config = dict(
    n_layer=12,
    d_model=448,
    n_head=14,
    n_kv_head=14,
    head_dim=32,
    d_mlp=1792,
    vocab_size=8192,
    activation='swiglu',
    norm='rmsnorm',
    norm_place='out',
    norm_eps=1e-05,
    positions='rope',
    rope_base=10000.0,
    rope_fraction=1.0,
    qk_norm=True,
    attn_scale=0.177,
    bias='none',
    tie_embeddings=False,
    parallel_block=False,
    init='normal',
    init_std_qkv=0.0262,
    init_std_o=0.00534,
    init_std_up=0.0262,
    init_std_down=0.00534,
    optimizer='soap_variant',
    lr=0.00436,
    beta1=0.95,
    beta2=0.95,
    weight_decay=0.15,
    lr_head=0.0124,
    warmup_steps=62,
    schedule='wsd',
    decay_fraction=1.0,
    decay_shape='pow',
    final_lr_fraction=0.0,
    batch_tokens=262144,
    seq_len=1024,
    doc_mask=True,
    train_tokens=755700000,
    steps=2883,
    dataset='wikipedia_en',
)
Each number is 500 + 50 x the weight over its row's rms, rounded and kept within 0 to 999. Layers, rows and columns count from 0. Numbers have three digits each. The size before them is the row's rms in percent of the matrix's.

# gate: layer 4 MLP gate, 1792x448, rms 0.108, rows 412-451, columns 0-111
# up: layer 4 MLP up, 1792x448, rms 0.112, rows 412-451, columns 0-111
# down: layer 4 MLP down (transposed), 1792x448, rms 0.101, rows 412-451, columns 0-111
gate412 094:511551448532528507439536508460452535485582489429419459503509490538491484473515552457496460445504506474423546477396526460488487514539553561521569570575467523481450458450459417524473481456550528464501549438421513592428530460465534524523384578498565402553521439460507541513525432501459440565423502531511502446501616485446509469466491534412
up412 100:566490514431567521418436575562505529503480485480539544534493473485545467526487513505487523403458478572432543570451428451476455534508482536472479462428515422456442525624462537486442505543449554507540483464427529526447491443535457521601554565539549463510514608544536439525574483586566523549428539480460483466547442467543485451587523463544
down412 101:424561528504492516535514450587494548462587540518538461492430440604483530573515552519518487534547418506517471489482534546416471493558417555512621585550582515504551484519578477558511453569502490479510523560486490562595568506592448497464438559472497528409477491398480548538498530417453498510483588421547485493527517461485513518475525485328
gate413 099:445563525614477499534456436413484561430602395537490531450495531634480600483540458444464538464435455518409506482475518509492488567551553569435508447532446579541567459441568505446551405465534441548536463521579541464538498458421576461477522560479547503441536483588506504429514480438424504449499553561461520475449475449450523565528458532438
up413 103:463458555433564494421445561556475494462503538519508498516410594409436596492488458490434496456438488471473455470541498531474484530518442504626542519497541501492505554527403538428511515590512554528533351535530485496471526596555541514462519511542561580493463463426480517501484508566481404421570528350575524448431494510502485499539520558560
down413 099:501561485495484420581449521469405528514476450530507506494426409503581530473466493587599421558501493487461543559465513435501476458512462528478405443503487566500500498449420449572550501487471441356472592454605493552570548430478439589451435510578455421461478578500537491549467426473557582568474503551426382478524453461484577533512512467470
gate414 097:491544497525523429489550443499527475449543442504532470512529486570520451542564564568509475455509486484486434583437501511423584456442507505607484481432515472405385539540403453497416590418554518520577500578482384448471411488595580500443508598476506554549481434525437515495504389487457473491528479595484482546506562487473516463514491466496
up414 098:439499551501460530483454511455506540467477497469439540568601508493472415426590506495523533459494520485514452505522528447455605537520482454504602506467490502507507367364441473530478535434529423485496375576535432440554486460514515417486486549585466462437525546429492569459450469601485485399480491533531555473388529464525503484486411483474
down414 095:456540541508548456400480535497441473501444556502480555518424475451522536529475545456476470483485488460475516543531447558570399501473541511498495496514422535574533543549550524475575349531432467473448531550451543580447515519444503572510495453507451473555501477579492475496649521463505519472513517578478478536492500554491530512489513454554
gate415 100:497540438511477475530475506463612477529463565516571550499530517511553484500521563448487539451435545540586416454530500498552470483432488607453399469530506432520525436534484433538588491637552537510599467480525480377455552495534583508415531570487561457473536450481481423476485473462454461540457436524476458514566490501422499560367523506530
up415 099:431505521504494561531475470549468497571543534480583453434485577436480397512530507557491506494485515420486521478465402516419528616569534425483572512477498530513479453496436591466503504535500550510492508485508576512457474508525509471554507427466486502439496504511551505547559519610585439496516394539512484538534545508422445455473453548491
down415 096:487536457510484508470524475508612491518488458500487526587480402499547583506493455425536505497430598567514448478454491482563456413504460567521485477516529414564512532479491420528437448416382510513587549536455438560554507441491518557543528518507511527419535576565553582505467477446534569494445595402506479455441467526595503517542491486436
gate416 095:471604495531472483489533517476537466502528487534607487548588403497416548502554528450452620544491437451500528524435544533450520608531647456492494418398523522462494488487457452494561506540471559506464382522540530479625585473530482438526533594539524490568595479519455490482575488513546511517462459599378535512513570542477471503486532505409
up416 096:551433489441531606479441497444511488412441472505584464474578515372422592472425503671477437513443417459411574478489467533367472424604597538536506513514510458510454540479456326494575585497428557485404559509486580463533465530501537578542492519560490444555488446514486485500570465526473539473437533506482524537371520408478381485603500489522
down416 094:477565555558534510505492501516534578458510528541457489527493545559497455516504474350577566505548623590508456505517521442636629554454468482423545541475434541553547413522519642476451402505609400584514416445466401515480514488522493433497515534483439477410505520451474562537414504521447459485488490398591531491531479558502629568430500514488
gate417 102:572422528507478565605515450420517493552456580534526483443524505488443575550476531495447482510502542455537545507462499441530525582463505552506511395387446441503534493511538499520500559507568422448479456600579502484452546546449475579379479505478453520462537416539527575485565458524516436420538553510480556599533497453533508532459465586503
up417 101:533513563510430459562500407540475485464490510587447449448508479348459543466440530486433538527420504528511614501524592608541501553487541464528496473463509464569521513507476515573437483578555406546521419521490513522569485562560516542465463462498525594417513416558505584515495489434468413365493559390499510492509465488490552508542567442516
down417 104:445506416517607499480579549534482638481511459476527584546461550657523451492503493459589471508544515490394408509475488579492434493544493470451545518492510570408508545494584482511533500437487490630449521413464467468418435425504448483477524446501462387547531551410520485526526514557563539586457441578458522485472477493524443503505526520459
gate418 106:484520477599519508455486509543488397474514489539554575509507504490466453484539526423445532490510472478484615441535511530432442547489505523458488538439531496559519506446496499497530475463483493434561542495496491505423521503396512537551473527480507454529495547562500568571458568498610450528492530549514482434482417554580554495504523529507
up418 105:461413532538528514502330473534445474578530539521534451418534552507518535525406443461562469433539623569445511447510498529529581461533564494487511501600589487540474555390523458432533503530469499486414488462577471440529580452515488474485538587530464438504469569551537555497608462525482554547475543429414446460461504465500551528504552467526
down418 106:460434529475373469498563541580455480491538489487476462564494510525503513449525524401500508513514368444448532460480457422519498591502494521457445520457474544535524468509518540587502479530573523441528556457498483540603525549468448546436453462395352422439503585581506466450397587598496533444472620545531483523449481665497546513529442529453
gate419 103:441430565583465505537501521404447532417540524518418429629561495624447419591528495479511501440444548516407608434549495477592567443569501581500505439448486589548604533535520501538554530380585559566544466545495520456449504523491547538465486583442466342443439513585511528415476531602381512538545571494530529462505496524486561487471583476560
up419 099:465509424524527547520553468470454438497498535571437499550491482468515573517540542511514500472478443520566528516525546519463519406533502556439539509504455507562509564502425543590593479492537441580514486555409526442442517568513550507461487462434515478441417516463455500492464555453433516435479547612503454553378585526469595516466563404508
down419 096:441470549488509518470435579485516457566517476466478476496459560571490515441525444575511478484556512496457451474553532547491515537510443579541479494463445493473511555463503469522479525462559540467488537392508592531435510468439568501535551461516408500505598489454644368534445540479469341541493506488496562418533435499512483450516483571515
gate420 101:506480476449517520426519508487489475453478453460485512564496522546485535444510494468488454457500487590558421586552553498482478448435482520431482544455549532522507496414514561495463551480480584472525519545428538495582453458537435524507566432508531594487502424475437449455563509444542505452550494454508518510459513584439444466545435497486
up420 102:382592479583515497460553507501507551462481419525510494488523506474471543520526489484475553511466524537485480490529520605420485539555510499481501489504486495571459507427468449533550495492482467515551508525557480600526553444445524559443503450555531503475563486461468487510508519509418486500498413469484527429550531532554382465473553494562
down420 105:530490499493384421522435419546483485463510521522494447521422587573518380574540420522533426556459502503494461481534494447494474452427493537515539483461545542452458567544433403469558575594550464535542534617463523518402437526552524505546532476477500585600402517385454523402563529510511545518489534556478483491506441476466536620549464557481
gate421 101:555491476516498526469479569459505496442468463446451610493459508512478500512461394439559525419528489474491513492608423531491404481442502427534466527388553463469453417624498436411538573602538529438452459429571608484427567403598500484573573507501488468507484426495489511530468466567473460525495543522504442571400500493594524504545542510459
up421 099:555460464470381490617502403477440558479510486527521479509558533456508466414522548516504447485560467424461485535470391431462456518434566411459610512510555513480511542438411494514467537458440476526501564555427439495496494484431525466458482558517462465553534511406486460394476517406518460493494434509511570561547435511520477507633472521525
down421 096:454509537524474504476538516486500512517538533525469505531452407503436543521500487553502563533453483461445488473516565624502569518437440508516455483491484470540591465518522491490440562531515430459497445529540456524510478394573483551450504405558554597541429439522588451542507392570448527514479554556439509448449558473497524484466549475492
gate422 094:355520457539542550475506554477457448514483483429404475506474544531499459437496437558494472498504548517643535489499557545438531412551432514551482526432432484460677491523563503503470535522493516499549489504646548572468425564431417430540393527427422519496399543458511485462567503538464490546469579576540548519606585508444566462532522459427
up422 094:561481511490475483523498504516527504514501483461568468566580550485484472553586479470557505568491495445518433485465504476474462584498566417468424454490612535576546545406489527417396504423517478484606452422436463521468444427505451501470504498445500557491530537454509439536485441418541461575557524421505531452399499525497539466583487485534
down422 095:365428588483517466474458532508601521503578524616451590472459525507588562519441460504479488541497442608430520517559447488436538440443460519485531567557375517386529481616560578493604496547440553571453595549501489495532567563541546476505528423575515565521503487474520548523494486528538520468522521553554480433602525529544428465456516546536
gate423 103:494600421496496516516494456542498422525530515519482442427552520509582555465522528448548588540470531498478554378408445537471434549468503451520533507579478517523439580487475409516481459538565526549548507425545528547516430510443426353611487553487525390496606461457510459488524491431493530559465536521533497502526473442559453564525522402512
up423 101:477433454413520539492500579523558523426436521519472582517480467501546510406546543481476529510526529393523659526620436551576574440467520444424549524401507409457488426455525392528574431484525502500546577451386496452443513452449545549516494525403492568587521427463544449556426567488454455554580514503537478518463622474454496517483463477429
down423 098:528608440559488441515392470492479506465628475547387520467516414551486543552483496490535461457545428419455449475497559526582470534575541545558444429558560551571529466513412553454409476456516509533439462450551440461688572567567454405476518424592466494552419501599498549472514502492513466458394369517478539475485446514520559582510476475538
gate424 098:442561461501513484599509469482386539498498458500535448476440524644525428532538454407548574410496433492466446573486444543471459489521522517423587498511473446502551413455506476551498522584485456551489633432460561489473539402448542595497548505472524492539468374491542537493439471525473543515429461486528504569454471483507495500446462559552
up424 097:442537502473569473560434424596525526459455541501659515457462510551464519503468549515450547480449517500459571549510501536531521533498405448547411485549394438519574594548510499477393478515486493544525613508515516584492464610539489510467564516559472377535476493542497616535542492531489538469513465561451501527495590495579508507514519477485
down424 097:529441452448456550501473564424465582501500474559411475482499545392565535526473460461559447482542526480487526518544407506451456496512473540470562575531503598572445466491412518500557559553482492524491453492530438438656556554467482551478411482450524605483465536500447480478427559481511502488490576476561468470534457561531504573510498542484
gate425 096:456489449608497528483379494546415549502496449531411426455591463475428487494551449482539507517447502530520516450504603474563420505462472417501476506393404507467475513542487601567428483428508517441542532404530462486498358470480503486593462511452577455503426460571517361469485556556505543548431553481484478507413465500446575428569473504474
up425 102:456521403581477534414482632512506540450531460471427545463408579598437494580480470415489468582426496543520490476551496495489490485465579543567432515395505509440330573534563571500487456469502433472395507517474366543532476494570464504502528490414503510583523569553573481467418547428551531436415514503472432528439476471618432469517512568495
down425 101:424451477569490507477489509442518528575529497450483415560403490469589519504527465481472380389513508456420378448462498542597449494531532344472539425533514427433571479495453474555437507513471506433527403547555561521529509599447466518494521448350509576500449436470494463519564417453596460435543542476440506489525478459515562547497392516513
gate426 099:489515495500541520482495458526633523486500543487530601426558517410529430511496523513556478488463534434513506586538440477498535608541447510462429553516557493553503600531547541446581451543479514527434574525460585505539530546402467425443524404530517441464542508464520595529450582501494476470508535430508485515496546391472454471511477524514
up426 106:482551470401546490507546584535404465493544576487536552552491580414558631510478562436424514455479530553490490509463525504417483490520518476510449453516519525411556478489487601561544472547517540571419512523474458463463479501451522474497531441463434485517507529439398515524499593401494519518415464427578513556485549446498476452456498492463
down426 102:567468567488429563559505480446580489507529506594508545612531528514469493554519406464483481473458490445459462450549450474441505531542444414401504473472475524468450489574527557488429502430448433515573464520433458479551437535505594612553594556498500573475583502551645470451457402552474444488488512511569549535554414501501573443546559522516
gate427 103:550455463440439468492391600511588410500518555440487533545568512515502462557494511475492538446417382473461546539440482476515495409546521508443511518414476480433525565554449540437532431505447454544409506479561481512480521502456478526554564358398498409482570487456531481504529434562530474512484501479455545578539568490615452536524517465452
up427 099:480540536476564599474454488526557516480501480491435445456506630551504514541437383444520582474478437525358437442554519479492526607487508581446456467556505570579468477479527485595521463439502454487463535470454522524480506571553482517555538462488496526464459426477477543468470479470517392557506427459516491557485406539460407523496418540525
down427 107:369521523430392519445608508481516554449448401503549492566469461457463376447605480538531411559483564436596573480470422514476485459510498591498483581456468470448482510556465511550480529599474520492510474564510492539536562480525473596505486529531427442535479525581532515551478485540527631453518468581615462438549395554503474506491427511526
gate428 104:527502449509435413553527602517501345445503458445403409468593489465599576482553509511530452535546548479546448424502486478542563492411474510477529545502498499505506523495535564447508503497498572517555508465482523545529541464457519559508479534455530493511554495550496445508617471540516488565471537486466429617584575481497506531550423571594
up428 105:492501532471511459502522497446561504468427503446523394534539469502520573584528480439548502490411539541445501550423539590509552446501486603534392520457601494509487510509540520458566547512453471485634488497527488579490554502591493501492519473474536483468613560505438440416499530523403514455480544520448554510519514420478493522591466508565
down428 104:495485501485475535485398525486531520546505509534443543472506434513491459520488458542509531479564478515564568465564495551465576529433419434420516514462482446498530503522544576557528386498482513487537606491533487516521612495412472506547548487506392549539434480533468480522521497482491454488462620610536465536486591513506435494526526474468
gate429 099:437540533423530517555543478501401475530474554371556477533535597468413496439467472509436482523406507528496502476413404475574520529573546500534515421480524513586542430482506571494565451624493509507558460510560505546472508566483496552520532577516599500583560436456523495524438464475536455476460519483519475538440498575519565485505618476621
up429 096:551441439365530484434510480512415475593486507449531464587438545471534548490533495505404514565477512550536577524483512526520544627494529473492531391464538478525463491562438587494543423542493507439481488476497493556528540575428443653457530519467598446459510487487590561452407501432493493476504496458542377545447488491512526374516631516498
down429 099:463489542534577500468464557429592536426593551489493582393563377534495519442445462470481509516526568455487437520552557514516511480508517433522451522491522574556506559479545476514568445490531522527564532543486512431321435466514501406510427486517404525549509494528432378552566536596525491478554454559438595470479522490491559549548443538488
gate430 100:529564498495516449455531454463403538521486551484515459521517510557516531449408478560578494517411588468560489565496500506471564520573435540514450522425530487540563553525599558482464440481466465554453529566566542483541438533426491367580537568501508488468496492483461571450511457438565444523494469492489485495437490453568516545442470472392
up430 103:471562490470571525500499503546533502499453454441508505530508463495507450585454464519459457553442525582503433519572484527480555571436522446521549505475485441390466495504464557521479511509518449452534416566570542583470582498634460554403497531516435491504532480598496498532453481557491441488588501524513531493486567499557512492421564523545
down430 100:496495468477560509510520458437553530409460433497512542569450526542450537510487565451524548528526489495545515462429414516486569603574442540501500627426460498648565563467521487479600452571517466579526535481420528345465457573466563389505478510506493531411543504455457503507566428475523454475489503458357514540526534595529407517485551535529
gate431 101:416416406427495500408584613470497438530428453501465443426437401600532476478555498441404509463512516476525455513496582537469578539401486518463431486461475478475447610505452520495543481488509452502461406394515468513479519518537583481540550520510443402548592474524457498407454475412525465467497505478556535541568441489638556451497516493439
up431 095:484520626437465535516464560474481537446500497403536557616570533549536410516450586549456470609623542506580472413505436386430545455599486482458474576466601580594552532515501575459527547513529445484478446482490557461533463523524451531418438474501529501526501474456527443560522533418522530458485445524466490514473508499481524497518421524533
down431 100:460464449547473464542490459400462498476507518487433489455393449486498422455506460518495563452450499495526544673447530585522437466513501453555486490489406401484444545487371448548539365418506516557440520464501526529466491414541492444447470503374535511512586512493454478420424418527571514541495561452503418498505415466532464499537470502475
gate432 101:469522513491497447551584496462479585471494432448486556507492498561487469561602447493562407605509506550460500514460541505526523489423419474463423501544493509641529542493415530556476488429462461550462515498478421432512432483548529585421488458469466411526530493527503517612582447549463512492459645521484522479492520583478509581509508506605
up432 096:434470524527561431534476553524463579423495578596459495502482490457521524546523527576509480474497557586404496533594566423527526515444508558531484555507466450503532492571516489453489546489467555501565610528457509511513504438482486521509545474504537523425523498596404518436457493496424387474564505487405493437496425644472462493443489491537
down432 097:478503449438420515513476542481528468481502421497539527555514495506513525404417432449565496578525450447526481464537441525495448495467518387452496472483477557490464452547424529459425469484528505500463416519563473469509515492553451507474454539511475483520485443529516405583540491534489467472436501508589527520570446401465562537460547539435
gate433 095:465580483475532514600491424509502520489568469496620513527432529550409526510615495495433539524480675516464419523608487495513419572576505516519501437501520522454508550463599442534407466541579514470507495540586500552447405498490474501515474675509430496562461523580499506549531558438588593493490461533479419468447558488471502443462399463542
up433 097:510509499467483538487529581528542436473522439598541472413440496503417519526582548453555561523496507477500529558514468542557481568507486359529515587509481513524472511470488427537427456569472552461598502451460497513507458496592442440494530566489379488480526651527569517553561460433494484450520522593536471426462482478515526441569460426515
down433 094:482493493525518540477508539475519533541504541486499507540552487463577436411377530577490400484539590493477503458505494513403531531509563505410570504546460478532508498534488535391533574470522411538459483479505457431405570520480560531509470424498598503521481422504403541512456572634454454546526521531499525539533511531516438530449580606502
gate434 106:490512439503549466543514445521466574464578531501507529456509518486586491550448619537543523457524431488588561436468516449592434539495512469488544500463509488507529433495524506554614483425447530518494507491443560464515506495527509554525505510487533500425430584527406539531542444485475503471455487543511486534539494525495546450484525486576
up434 109:443470518471542459516428466545477609495592515501612602493540558570541550510506530540478516538569496561465499551467470457423437484535516570520508462536514518552589430475453457584514413427484533566479445411404492485454517447539588501488525541488559378491516616556555532496564439471432573533384423548506579427340437450494528513453532522540
down434 111:583468518536540601387553548480499483444551439501425440553534507419506445432468470547561486461415570475530532477518550413433573566516511538471511473537456422446458599505577495370519490533530517461515485509578513441453481522502491505513508488518426451586481440435474338492502476546636500544605559498480521594629572629430518454507454418482
gate435 096:562483490510537645597549474504520512373654484554526483528557503447543519491550459472447559451539577569458424468469523489537363472542511543375494419488512535491494508497557454439449482503556552519545509481549502425503493433485472528408571438498504467485539570445502587510482512450478561531485561514460437546413505618492594501462509475524
up435 099:435440539462445529413554547542474503541567445412508388472555434441472473395487576426417447543567558601442591415523463491457496580461561500553559435477399507589462459568472541512548500549526483451543528500453653529553511430472446403544464619533558453540533477601524526484447510585483510495570541410476471473425489541465449381438556499500
down435 098:520531521520516512583493435548501533415521535479486492562472514502578468485481546578479434424420463496605440545391530526467518566520468539462460543535533551537505464438459497495457472455511566553436449477525475371542503466458509498448524576473532498508493567495385573468508530456518488451532524508428547415585552419479563515555453442547
gate436 103:490458468510592488454519435469501565504495536485419525519478476453450529523543524467437502601508468415563497524470495440466516539572464462465631512530468468463389553501474430438578582463432400435498497448610450502611487480468558406551455451431517350447534469545479494503535423487486575467533554565553503624505527514534605484456489542485
up436 102:538570513532434530510463482501506498453511512538542461465473524521585547468495466532509530396526573527493521494566531555527470464394515452542455531515505507550615500549473516512404451517508493488486479535399511469416536477548453551454480539578436636506506506482515567480436560500503402487511426403519505416503448475420423510505477424520
down436 106:415495464470412405453501585459527490474502375463462483458522507469393546544563545503438532578439415478495556413435535485502521514461493477444476573466495574407488478431443527485560485493473509430560447513487463553610547472503487520532504420433521429476573484555482475544518515473457536481526530533527594570487511493531540504494442486542
gate437 096:535578522468433450489542594487534479555472514531619482528549468448503495606482520572460442407516530586505461561412481480540440444520488493449469559437469505438545611505571471468492484425539450480487542503475602514460519514426509513415544468524477517498555476593480576519601523564473595537435600519525486526558439458602482507439577521469
up437 087:463525435529610555624524586478485430478419587487502535522433486497386438518517470530521440513505555548513487481438529526446614489504411496600533539438486504437539450444469522560491553450503502600521539594547395533417496494538520436463468432507531423536503528390437486492573398443481605507530526503496607463570583458551518561564466586511
down437 095:417479579454530519514488542513557485498562426536499477509516469481568570459525499495479584446460533463463575524554536489534462496616490540454405507589502538486437503553524517510515424527382485430494480537453478507665519502451498542570491591518442548508361559576478439512483525545482404355400452449515551515479492526417422453391557475467
gate438 102:549419527523488439506425464444497441538551493464497504530493431616475524521587437456444483602549536527553486458485441496447433513573421484543500403443524374514496478562504482484549632601453445438447513511503529488567517431470516552496470510572464491615576509574478573478519483597544457407461564549496576461436542504524469403475574460545
up438 101:490535529569452568500542503507555521521385448523480497530575478444567432469411548591650535495514489516453608475484495465557558475477531426444492591479465528458411440422461547518502437475528527455469434458438482554515450540493519506525573499482545522452411518442520357504441467462513560587493398542557492536512453493492407488486499550542
down438 091:497499544436349503548462588530495471504538553509474522476514506513506525507594478439462581549465546505543510489513455505525489450548490480531527569577453460437560530516526541466498532587556553397400487578524499553689520579467454519483534498497444425539415497594510511525473557499551475481486483428539505467466445520535497542528502461546
gate439 100:517557521478507400515522436414373464445425477470510489435528527434515475432553422440594547570485572511453506583451500475485455492486510611561515413552462521523437547431501589496502569425506510472537616496417536526543536510532517534477532507542460488563455480526418564530451529402510510452541543460505492425534490411568675458533479556435
up439 094:491546487576497534435613453496414479482543501545593441463451460549445505440493548494497482556495460468484541579526508447327499533524536461592549367436471462519472474592524540438566472466432535528518508500575506521457596563468529430526488603527461458500528540414491477489557475401506447449499482539478423403543520486438601526592535519447
down439 097:467418476502504507419424491448487594451549518420483501492436455453418516455515482438481507433502637501574481415461477509564432468527555490445564448423533515484498555516516460412435499519505543473422449519391517540573455487558495473435383518557464459461429511533538397432494483608470494579444485584483516567526510495449539549557475529607
gate440 103:453516537492475440504507478430486477531510519372415452533454512511525512513533486559485553494522451558472560515445550544514429555534500507480488462483505500436490516546509411551411539462554526416417519488549541464465462586578447475535465457507569440512375514520534522448553570615447504445451538540548471523475536554524519410520537460530
up440 106:562477459554561510415447536555514468487538542501484479397450470609511535434455501430470482567544452540468495531493528523581479564472475540524491455369512457532518453564580478429429539555604449514503630483555455539562529463536573517524499540575599582455441502443466553466480584470460490433485464576524456487523539417540453454527472583506
down440 105:469602504529510450515452492508538463533515483459489466459532553473480487499551483494512572533456493500558552500502469579481607445542537456494494462590455476470524532532425552496484452506505490415492459592471588605485440505489412450408485496448525426585453601580566451527433608504500464519564477529517543453461536522519515405483525476451
gate441 094:443525427535478425492491586478493540605511473476448560487516449534463471471649480516435468449553468450467574482541542441509520511386490465543472508581500456542452516478451451514564467487519461524473560476445452512462573508428450477456445548494393461546478486427389529610548508499530462494567534370551567392481577570504467541446475385572
up441 093:443414438512499543557516532480556597498553506541530528455567479495545417533400508502505393476520538503517499464522518501500541499408490558545461576478473441566585467529447533521524502475520483511442461518547430525539517532528434568461484523513425508495440566476519552545540569575451500535586525509460551549541488627544475508468478520581
down441 095:530479582481446463498529391453543472500490569449524479487497462497530550513432512395477546568454448534544484527456501504494486467526522523545495466459513509481484427558547468459447500563558541466569434549593546530479581468512578447520539471554583465453506443676554418424332430541521570526410481578517375546557520408488474469590498616496
gate442 103:552442508516452464519565398497486532432404504522489443461441507544548490470466549489463448500464456518501535471425481529555483480565563505441646492539558507484425406536578530533498570473356504529572456543473450523481457472410543476410548590455529409406598501442505508417546540570498537474473486485463431483507614425486466459479537497523
up442 099:484492486453498438582517468420474451536465543389575530403444502611558439483485562598510537481560476559466584537481446575532547379547523597556542492530581466529455507446522476479667569469482484446541469534493519494586469464492446479506597461454566437455479508467488431445443450498588543447550562552486438434464510483459466478453542483555
down442 102:491461514482478530450518548506481466529518563536499464516533547407512564526499449504411484515581486524484428492559548567513480523505576471545484435496609497513555557471435448534304496506546568531515449492407452493433578524571596467485439498436470593534576576471517592515573469580512429476405519473520452539539491524571560532469610498451
gate443 101:472558404550488598456430533503442558478424560534467510499443428508480524399550504588450511467498580371461556490537391417544513429514529471461501552455533477507412490560536490436466598559555539488485465516543559488563481583419521537564477435524496472530495562496537438566456585508496552447483465486500464490474463584481509515516461438464
up443 102:509521426470502542562530520500496538519513505465581524558525462464451520472589613459500548465489499458494511443548462495455562414488481558474474481384464583465420462406452440557470518550527551506512440488522528523406471527529466470472433565547551459472579476529496520500450560532463507505538459490530480564489501507444518605495520487414
down443 104:515445519519520462466437453496478496451568495494468490491555615461448496484498397476431526530410481498504399521463395519541471509453476465518506482585422501547483533533508495456493494385529501480546588522532484580492506540556518538570570423418482510564477473483585563484571501475530498464530579584391550399584478475535525378512452603625
gate444 104:540532503448526511553474461509466424455553402459518561466634464477463585522566480490545504515539374452460567420552461420563539504444579563472511383563514478473432594482591410505497362477471481487492495554419523435574534424468502458491506482475507530451600426461537474553506503508556484539588646491571519479539552522526569434554603498509
up444 099:543453512491454530536440569510505458498477645557506547536413570590509451458431497494467473545519598506568510493528498612475433515535462392469436618387398497443476425515516595497528556415439580498559464504563476621480523522491517480512442453494485399488367500521548476478555489488469502472415419503497493601465480389465439595444386498490
down444 102:464597458496464403560522449573441475501510462487560490495480392512509560486555509419572540434446379474436505477500495459560571537499541604565542491513519582500446573581487527540442477477522438389577556492537451443665533476503421450459519508540528525580514485516453523529452463422508521561503553434499542521503448547574495536513491489493
gate445 099:475517448447464460538525527496459537510467500437535567520402569505440471488409509481446458494577545604543463407422644475418350584483488523423471593426488495549547500364509496434515434495492486460601417498554530498432506545398491515493508328535441451496490474476499547581543488509459478467466559411498512529487503563475536493499498516491
up445 099:518494486431430419466452505468547511398543473518432570444411579577540522515511589489449525469477555565441449563418488356486537559587613483504530524487472488476530588510556484530391544509495569422519511582482593511510521432488517518500507496510482494575572574420508483580506470524442491439526398475527461473487564480448405572507445454553
down445 097:442543493569499491577520566551448503582491521493489523533537533517547465542493467471471477515501500460574505460554526451510501519483429562497528487395517449551451517513556427512533455574531460653524513483504400525341534514496563449524533504521533550482489445532378517502564552492403507550536465490432407480551501486503603499510451427496
gate446 100:550488497485554497537490515528577544541589476443434419577475533535556405617531464473497486478492583388472596519602461409494434460506483509455532516438541562510484464466470673526486508468543522517465507475577502507549460513490442465504527454448506512525465541483515517533512525424407530453507479428461481545506478478548509445515511445557
up446 092:515500441502396579500479478570432516550524526488456510509476413519408561430575571478503465484499547562479511504498461472465569494441503418491442515540567475535500496563511521457434514423469516433502531503589446487552459511495425460580485388500427479557585527470573543448430448538472488454550568524516521421540413564541438464583530469538
down446 095:553463502551533448448517498414520527505546448488493550455540583479550497524442456484549544538532526482491531558562528588417445495568414566450567513534451432610440554470518392599554418538544500565511498446394545464331456483432515506512551522543506600501527482426457457550503584510502515504518471545513494612486528430501592537494482514432
gate447 105:538532546503454497530464514591549521493471539502562495467498501411460439531496584422462502534484535513575536480523496407518502490524525515489477625551462447504566439466536458507501505503485453494554471490488443553606488543443436480538540458500606534467448582461570488522477542556580563510548501484435419483391547486506608478511486517513
up447 105:474446380485633583479447557465455445464503488623512536505581559523545433546479506570533484425580565496481537647487448513458595508524532482458547402483556450537380415468479561630501531414456455476586517612483494529522542551562479473449507428648460507528435525455482449487434465564506576474581502436526503477480552457560484554547457474499
down447 109:606612505498463515433474507498465483584491450483580508456475499554499555540588588398558493424455419468531471477557558499564451433532449487560487537550469442507531556589462430422505440595550538484427452461508510415403479438502486537533486508455561451431423468490494500503515515398459583518476463471479507511468579429501518475518553486534
gate448 102:539549519479526500475480476513516515550542517592511451515476444484558536531480458452379502494545525495558524514484481540412482500391543514511456512570414479545456406515477600481529520467525555520524522460510569514481520491518566429470429534401451505557529553496601507436477456554467465518407483559510497491515539495550471440521414426576
up448 101:494516459467577580451515507520494475551493516402507542459533530472312462446546471563586520544493424501506466448558509469577505497488464483568436430476618462486515445537391523530393482557413503599513447465467449461520523576506518450438520476580500553443459483508440473579441435479477435603404503491466467584395437438550453568502482606524
down448 100:458566515504490427536503457518442449435506501539531522511557478521569508500511509539495587495593497611521489519470523455493532473476444457525402537438530474378538453510460534500473498452511518405553548509548555537485500489550526519535511522456505526580524489413589532416462545465544530526462481488571534480649515470462540471397455420508
gate449 094:503528493470565457554422466425501537478446482604485557411525584477460561469475479487505516491436483575511532438474489465434533474440522572455612506503480556450506445500464537459531552517515481535523537565405519498452587484534479590482572579489524593620509569550470526479486443510519457492517372494447475514493510468502481473560551506521
up449 098:550482479509502458482502560588496498401578399591585549561394564441514518462500568530580463457561602527419500440508503444433464597493498446502505463545481530488536474520526488459549551499459510488457558508512500547504522503600388492516599501623561453515499425553470534475525468442471433487500480520547514504436538535550560508504524510479
down449 101:507524536443493505452408511415560432593435581445416477440613557539545605486492555548521533555447435525532520542534490512641623528489543498545572547522559569507482484518492469553448544494511579517575471501510499484547436465449530556504391524423443554502479581526559533505452441585480509483453568468455445524572503444552380535484492553557
gate450 103:458595445578486419479414535510448572469521614508497550420515488431450433471502532522492580491472450474500517465517474531439481558537543482489434497514500435571556501399480505472602525524469494486525534410577463535513479426440460490486594567506431524547493520497510446540624473526533586463570514535416550495460566464561489531618452436528
up450 105:538564414601483423515657490479467503516617478436491481469477518505448429521395479511518501592486469518446484509453499515414550583473498497510458540575430436442487469500506509535436447505582449461528506418547582514520486529528499502515587381509487474563479487489532354585530555520510483462490422486485525581580511543509453463463494450473
down450 105:456467529447525555520416464442596487543402461531557487511590462510478583530553532565415482410461535505498579478565552502501453474545527527490503475437616584530586526417483424455573523516533500668477486488520476522237533520467459457431444551449505511536599515454465594468470433436428524447493523508376544493484477523458499467556542575515
gate451 098:614531496453451508495457522497598478566550596586508527420382468470538500538502529492469472423453517466511486490483523416495478469516483428448589544494578443410548510476411571439562449602373440556385520513463417487513489501471490491459505417500486614447493471486540445396416450535488445399493524444637472617478413458500505467466423494531
up451 097:482482487499508586519474536472478477417504548426582557502483545472500516580458507469439523562422472507428525429533401419478516519475524472448511563506436530446538517543557475450525382547491529490480520593484462473553407506497442542454581393495582522526560527476508544526555595512406519522598371486492549478482563443453454437523550442496
down451 098:508479466531415558512523453549519480590525512515400406425515431516530531467524461479571397489548452419541486534472453508434490464570567502537548524472491525531485442519540459556498519469508466402499502456493576552484502478596506473535483518497541439508388488430448461494525450444516483575487555497447450504483485570539542554479375514552